{
  "intermediate_size": 512,
  "attn_scale": 0.125,
  "bias": "qkv",
  "parallel_block": false,
  "init_std_o": 0.0383,
  "init_std_up": 0.0441,
  "optimizer": "adam_hyperball",
  "warmup_steps": 331,
  "schedule": "wsd",
  "max_steps": 5410
}
Each number is 500 + 25 x the weight over its row's rms, rounded and kept within 0 to 999. Layers, rows and columns count from 0. Numbers have three digits each. The size before them is the row's rms in percent of the matrix's.

# layer 5 MLP gate, 512x384, rms 0.0449, rows 409-452, columns 0-47
106:522499483456460506506503506478545470521456490501484530486509548524472475530495524494527516478503503495494492511496485481535512508515538517496483
102:479522491517464502460486498478442520522474537493502495520492455509501505505472507531487499491480487470528469504487452535497472477514476459511462
074:486507490470506498503498443493534479458455476479522506480521463475480517492504482529558516452496531476516491545466544515491493485478527504490498
092:484504556475482536505526483456465528514489520544529452492492454503522484470547510522513508491512517485503529501511528481486473519475492507490552
104:478496464548455500512493491494490505516474522527473476474521465481518517489460463482523544491488474480495496467515451475494497501507534501495509
105:505483572481494494501509518501451497489468526447499487477506487472498495501504456533530479471484549529527505479527505504502551505499494538476524
103:500459531486505479520470501487514511495521514503492490510493497489485469482459532519521540482458503470533469510496532490544525522500549554540473
096:502512528513483510486541521489482537494500455502491485498487481504519497463533518544474532508482500472505484474499513518476518480479488510485560
090:563501511502474536483472536449497496494474459485481492491499474496444502527511462439492480532518514500493514479490512498494486506490473485512480
097:514471471479490517541492472510492503502523485485526504497506508482504502492556503537504450520502522481522521513509476539487504479538529491507456
094:514407484500522427511520464504483493485469484491471486505470510544492484461511541505525515488501459477541480467507509479487474493521531533482441
092:476547469511484522503500462476513496487531517528524497530505491523464557466549504524486497458508499448533501491510499516474504463509506467525544
100:521502516516489483478516500467506488496513479521527473477511476510455488505493485488483476463525501470476497504496472525502500499499450567535475
097:485512511486488510511510500557506513543471486511470469478541499526503506558475512524467467515522484474507469487495484532488497542465550476513469
097:534481506544507515503511501504526511490452503478468488510502471492523530521536517565514510492484459489470503523498489517470495583485449511548519
102:475555487483514462543470486521506483496466516520503463487511531487498494509487530501533524513488466465502516444505449484474444545542535519528498
098:541524487492533501491512494519499542456507496525526484495532494559516495540519502508447480464504514487523475521485493523512489495517545522512534
092:502490440527463481482547514479519432495498498502506511497511523507510534478523452515495522498516516441517489500510505486495516468533519530495461
095:509569499513468498503504502495498503511517500499537499506467501511504510489522477526494553482516517472502501491503482483519473513498464501461485
113:521521470475504457501516486457519505505576538469515443474500464502551501477506480455487497482554498491516479533519544513505491479500498483474508
106:518558498518505498500547552487513480490546474512507465491498520544545541531475531485490490491460514507493494456476494487502476514458534480512488
091:490516505515477507483571513452498454508465520486502488536521511481490525527519481491485472505476578522497503534514444498497475464506548503517481
098:529508546485505524538527451477503516493524529522488496516496525503539459502523443487507490534500526514542501487455470517482505506518519522478472
097:517472458476444501548480528494534455523541497542459448513510535499500470456492474481455497523462497493532481474476515481508532524564501515472469
095:548502478525536471446514522518515457536506501503531513449479477479447471511475500494508515534528434481498479520523547497510503528527531542556490
095:494518494527483523476483541477483452515503524450490491499478539487545496475481473511544543527503498504536518498524457442456505499472511480539512
093:429498511486526467461466503535507462488459525479483471501562530478496514491465516477509531508464471517500447485480523456439462484509506508536518
096:528487505480485557509495527505532502508513536488471534511508485521523477530500476439510459472529520488517509486524485534480506475494522503511498
111:492500560487527536502530504487534480513500491503498443490516494533510498484505493485425540503533469445530490478505486509449443515504517542495521
099:503471465470486491520532500466513545468483469475495447552516490448502509491537520469456520542483510505521497500497522472477464483484503547512530
104:502487557458516439492542499487494490473488489549501497495525523501486507462534455489534506509519520514466530477534532525528477479535539527475507
104:493440495524512500483501497474492507518551485527484469483505471494486492464442499495503524460472509502561473519518515467513493491495497543508483
106:491498498527523485496498461474476527522524486464506503497498481489509506534486506480530475431465505462480498503515511530523523467466469507465482
099:459497518508483470513538466507498505534485522520491515508534484520529576491492487503486543485507514515518544504442465495494499537529513489540491
107:508514523544494484514514482568514544495509477507510494481504481529512518468511476518496482479518524473476557505489488499486430475513541511525507
073:504520443536527496499504498530499470522492496534491494492535471502505541456499505540488500480503513477507480488449545486481505476473551518544550
102:481530490514480452485515489528505542502473501505500520517532496521516447495499501532511471476499490515541486508512470518518538495499496508536482
100:507511492464488549538481486490465502515490490526504494487491441485511528540481501494508490456468485513564502512490502485496479524496480437531541
101:508506483485448531532509491553521466508493513543496459529472490525529505486518479515492506494497469473487492471483495526521473524542517517507513
099:523491518502551466491518515499534564515515502481519451499493517524485501506529478497471491549513514501477532484496501463499495502510545501496475
092:487486532550473509493510494501493508510476481515497514524504503525507500509510509482525527500486501551502493531531529491494499482548517493501538
112:507507494531468487485494480516526490488454496476492515534499500527469510512521476526497519500527487474495496512480491494528432487459482526513485
085:476446493517497511539508502504485516476536579551484480443500525540510490480471489518473486483511527519485513500522465491410502503488521487502522
098:492523512503500457537469478498483483492457529477437538508506451483552514538540420505519501516506499518538503496489521513493441458475507502500468
# layer 5 MLP up, 512x384, rms 0.0431, rows 409-452, columns 0-47
101:479518504484484497496491500526494488447475508524471476496525505473501521456498495470484474508527472528469537519492528495539476465525496506529495
098:436470471505500487485475502494491506446529495527538491528508521547497452510501501499462467506510497489473462492487551516471484521479482512518477
091:521480514508441477507550510481447497532502510526476469469476508492511527536477484504446507501515491507486490488468445486469527523551513534501575
092:482487531504483509523449523435468538473493481526529527540497520475481512516488497536553476475492490492465510460483500503510560517471475473469492
097:471491539478465473490496522521455465551542514519520507450431486501520493497484474507511476493520525507478424503539490475472517479496499491477455
098:532506475459493543531481494526519533544483500540478445542495481468532469520507503471490503544508496495508523472514521514491492508490521532535508
102:547514506487519481474497509503470522512490532484450526536544527514526500531533507493516489504512536523502498488491518536519516453513562527495488
104:482479509489544487491505525539488447495464532525520515456470471496501515493513504520479513480504474488492465482516498538494535497512516497507507
094:447469519437503495482538492461509571482467509498501510470508459493474518485507496490507482496511473495509508470483481520464496505531483494495487
098:492483497520523501537501466491516502522524496487556506525480512527529536541507478515573495480486503521489555479534498522500497458468515471470524
100:482500510452521474505494489495461487528496521489515467490520516530518504506507506517461513494536495499488473517525531484554480474481500505488496
104:496522497505496539477526489471469454518480511492485473512503503506526516510528457513503511520492484483503487493496495502497463466472493499528489
100:466485453456525502498511477514480471496505503491527526514514496494482507491535496476495464481518492542531471496504488514476503486533515514485462
103:501514508516505492504479500484518473487526521502506533498491486495518479509502464451486491490496458558499437521424520514541500515492506470490498
100:441501521469484458494484457478470494491469523478489461535581520480521466500469481533471560511503537470480483461509510493469494524508506504475481
100:501480495458500472494484484489515470479494516526474510431538512504508495491533502457519447486503495536539532513476471513513532509500530511468476
092:504508512502494535457492482549508459490466487474489461507515495518533534499543477529488479539556502499500476493496497540527532522472520516510542
100:513462489451557496533504539479499491512506510530516523489488511480503495481480490525538503467538512469516521532473537534481530499543505517451476
101:496496540529498461461465489556464497520523502451482506458494554538510512489488542525440482527509473492468475522531485468448501445495505534486472
097:469519511436475521499498507463499531521568448520474507505478517548487515506492516465466484520516494533523466519515498446492463500502479534444509
100:471551481529543483505505457548501491492489497477523508501533470489520524554566475483488522502546486489512480487477484499488514516545474488493480
098:520499502502491546508496499517553494515464478525479500482522478515482444543462473471513469528495486471529501482505515503500470526473474511449474
107:492507484487488466514520515477433483521469497523503467471510489467446526475510488539501494463488541450497481511532522498515506493498474470458489
095:515535514479485464476485506534514482466490539521429518462539516483481496519497522485483499492543528475540512492526452526481501499523481495539506
097:442493481495543533515507497500506500452500526514478512485502504453501480484434476488481479491521485492535494494483482483473498517528513514511479
096:488489514499491497520512518524517508524523523473478560472491494509511502513527506507451482501514498537505572489477497501498528470470509492490513
098:500545513456500505483495451509480493505478473528504552497478520529483496476497484473522507487526483488494508487465535506502490503518480480498453
098:492499495498541518480483487488457492494435496435495514512516462505465495503501488485522514475490460527534478499515499506477526429544509524487533
101:503527535496479503502468466526486509540537478489482514484522486545539519535487491498471496503487489470500476553523471504467488494485522527500497
104:516544508488554498477532512496550508520529528479522533471522504447476512526511513502505537501513512472526451526475496525526485520504492493465468
103:524514460500516547517490505479501525531452518493524493498504480552521488412501526459517493491448484516516483514541463513497500503485477512521565
097:519497537514489489523520522486462530527509513482543485508494518516501459442540489466484533479516511523465497493464487515469512509511533473488481
095:521479507539574518479493514506478526489504492498489502478471506444520530527464532518511469480493494554492551511555475454515488484522519507515490
105:512548523507481488488503490499518517490447517514514468513495500445519504540547508474509530480548476469517453536480503502469519493513519514489529
101:492496527503487466460493504519535537506460521429471491510510499513453489455498491524509499529527518511483525521434523548480528495501483480479541
095:494510473453511494520492486489500554519476529504436478505462496505558488522496443486504509529481520502484497507481457489537462505500502508494478
102:495508536508491534499520435484521499552517540505490484470500475504544469491451504509518467516513509508471495514487529486511508541514482539449530
098:482499494512530474462467541482490483503476479480567499468468475469518512524497497481530495480518482543518527483497484471487524493484503466472490
097:507479532535440488482485477470430501490507494491521510494443491535495530494508547493515507463504504533504482508495499573475522508494492502485450
100:467490523511509466471483526489497503459483518535481473485491510481544529505512481508491496526475514493466491464493455496500506478451506494482514
097:507497505507491525514512476504516527519501523507499521493464493478491498489544452533530489491485517456500490520513470478481504516485463466535509
105:479543516494530498523487466488498491500456494507533512505485551528490489484502519506500470459499474519525491500474488487522550557504499545475523
101:493510509524456502513531522490486511488535503474470464474494491523495504458500533526483472498514524499479533529532470487491513554485498468489541
096:465528518507471490497493479438474503482475553525525537498515475530533535551528497532497545433479469516515457494474494523519483508461519522434502
# layer 5 MLP down (transposed), 512x384, rms 0.0441, rows 409-452, columns 0-47
104:510550516511533518531461486462541494512527480474509470542509507477547492479519488569491504487450531466494500511455476514498488484498490512472530
101:443503493521515493534496455493510484469459487495491501480489516513465481516493479500501519494532510541497522547481507508506480494513507542479520
101:522503459496490526487527506496486471517443489494444496512522511514469490542505488539476515456504511466471494547469505540441503482527493471487505
089:522512522468503549505562490483502518491499527481501438502499473524522478484550526522498518508509535467514490516462497506491477539449482523509556
098:522488527454489502468506490535516503543520539508506508510507484545514491471502493519489519475522475504489511475490499496498548462416512556497496
102:525476472474482484480486512536497493506479471513497534480460479570515513532524515517504517495468563476532496510492519494524518536498485512484492
103:483479514479510524527464486492465520507501479458478561474509516491513498482477503496491510544498544506505498520499467506500517486488470528493491
105:518494468512531520480464496518471458542487496515489509502523491516482522541477537484507528482523478554463505470471527542505449468497485510510482
095:469484531516513504500509533486544494539505469469517489504479508486544503525494516527471516496470515474490500537512468484468522543500506526517527
098:491507443496488556507467516511458524419511504504457509492498509486466552488493532472496511530511528469491488522533520502509491474497503493536478
101:494494510508506522509514469456490523528479509512478510469505470517488471513552448462505476524510497468478472487516522540520510496464528509529497
102:503504536481464504418507521532537473518540504519484514488509500497493520519516521459468524503453527531462503532489522477515488494496491491484487
103:467491478455505438497463492488560452531495517515482512482489503497476471513485511505503478493521478488527494463442508468445504489522492489528459
099:504495528504496528446538490547484525503470468524522484536489506522500504518462491515444486465521479496543512497495456539503497513494487470563492
101:528471492489499475532512521505518483488492563454491459488487476496530471525506530504508489499522534489496477509461458496436507497521475503478511
102:513472464485529471510485464486489536456512501536494474502533578478466487465506490541481484503477485478508483496496535486516527494495489506471528
093:476473431498510504462514496476457509499531499495505526492503489519461479484501514499489488489467488459511489486512537488492544469501487532481501
101:501470443490451546486549484480505464471484533449490500477516498523508517492497478498556510515529469471476478478520509511486475452502527492487484
099:540456538518502511502479535479497477479507509479519484462513539501496490496539540485500475503473527512495502541541468476484487487507503534494497
095:479483499476475516488506497513502475512521511463496553486457452535474520504495521493534507482492544542487513482533485522470475460488545482484492
100:490563484455452518454474539495485500479556544490476496496514483476519532526497550531523483541533512477480496525472459521501428479497457482525522
097:545489507548466481482502520508463519510545485469475488494466512519503446522500504513515503537557524504478545503491499510519502500521553494503543
102:508497500491502497505507551491521525517507507545496494513531482483497515515516510474477492470468533502462527511488499490506494489500481465487507
095:466507527517522519502555493491463510464520491511556454492526503515519474472486478475497530459488518454526485547483496518507485506492449507495483
096:528502525407497508509476504469475516514529548499487496462484473525486473507524501500422505478493507483461504502456487516489483524524528468519485
098:521493511496479477533491534470501508535523495532492492520466505537462528514498460517480499503550552484448462519504492500498492519532533476457501
095:493530510500485464491507497527480439489503494522506544500498513520513507507514544538528498489532432516488503491483503526495491490486492513529499
098:525500568490484521467459491501487512511515504470537511520516521510482498502475544505482489510517502520547485503533488465495495541473458539481473
103:473490525534504504520527534455507468497528469469460517496484508527498539543500525484474553472504523479545500520492491502513439468486522534524535
103:519500473485500515529472480476526499457475512467462495504503488504510474492536506471489520524465500534501483513497503544528483510464521519488479
103:572551494481529524476521535518531500499473556463478503501497497485511518494540517506474474499519490509447526475526472520527477496495456541474487
103:524505464523556498494518488520548563481498460492477500517507467508526502530511526547508502512535502494489508481493487523538476462536504516510507
097:500463480482469521490521549524506548466470477468456448542505477528501510470523524497499524493509498524562501480473481510482467540510472464526517
104:518501499504509522472486485478557535473507477508492495508494478502449498487524466539488470484517528451500434498485475515455509488505499497491508
101:527526514515494472458491490521463549509507533487505518495493509505463510492515503503538502533536481510463497495522499500509551504552490481460541
099:498492464511494528480505484505501490534518506508450477512548481506506505534502480506488524484494525473486496513443502487495524496475550490493510
101:480511491509572513493487462490530481503534535479495516514497515523516514484485507465519508518472487489502459487538507507476493469503499519478493
099:500452501485516470467516510531535497530514519528506469494508534535536487479461493477471492536503500511465500497563495475518480480482516565484479
097:518506516541450543525545546538474519479483486486473492504489527562530432484508521474492497491486531542509488536467501483551508541455494490511517
102:513490523497529467474488460522548490515493510519485469509503502507503510498512492499477496530489480520472477495508461487529506517506498536416482
098:467496516547506519481453449450511492548516524512491510496455546530503497487520509463492506507495493445495519519515488520513478470494441529475477
104:473504501451491526511502489499457512522519498518479515495451506513514472499542508498510501496506499486452499479480555534475535474491543500459507
101:511546508505506489495477494494535519524497457478507502521495465477493494482515501510532511484517491490484481542471507526540469545492453475483541
095:509518534488472527487502491528475470490453480480524502489508505505513484530514462479504499502518496496464515514510473480527503515424528543506488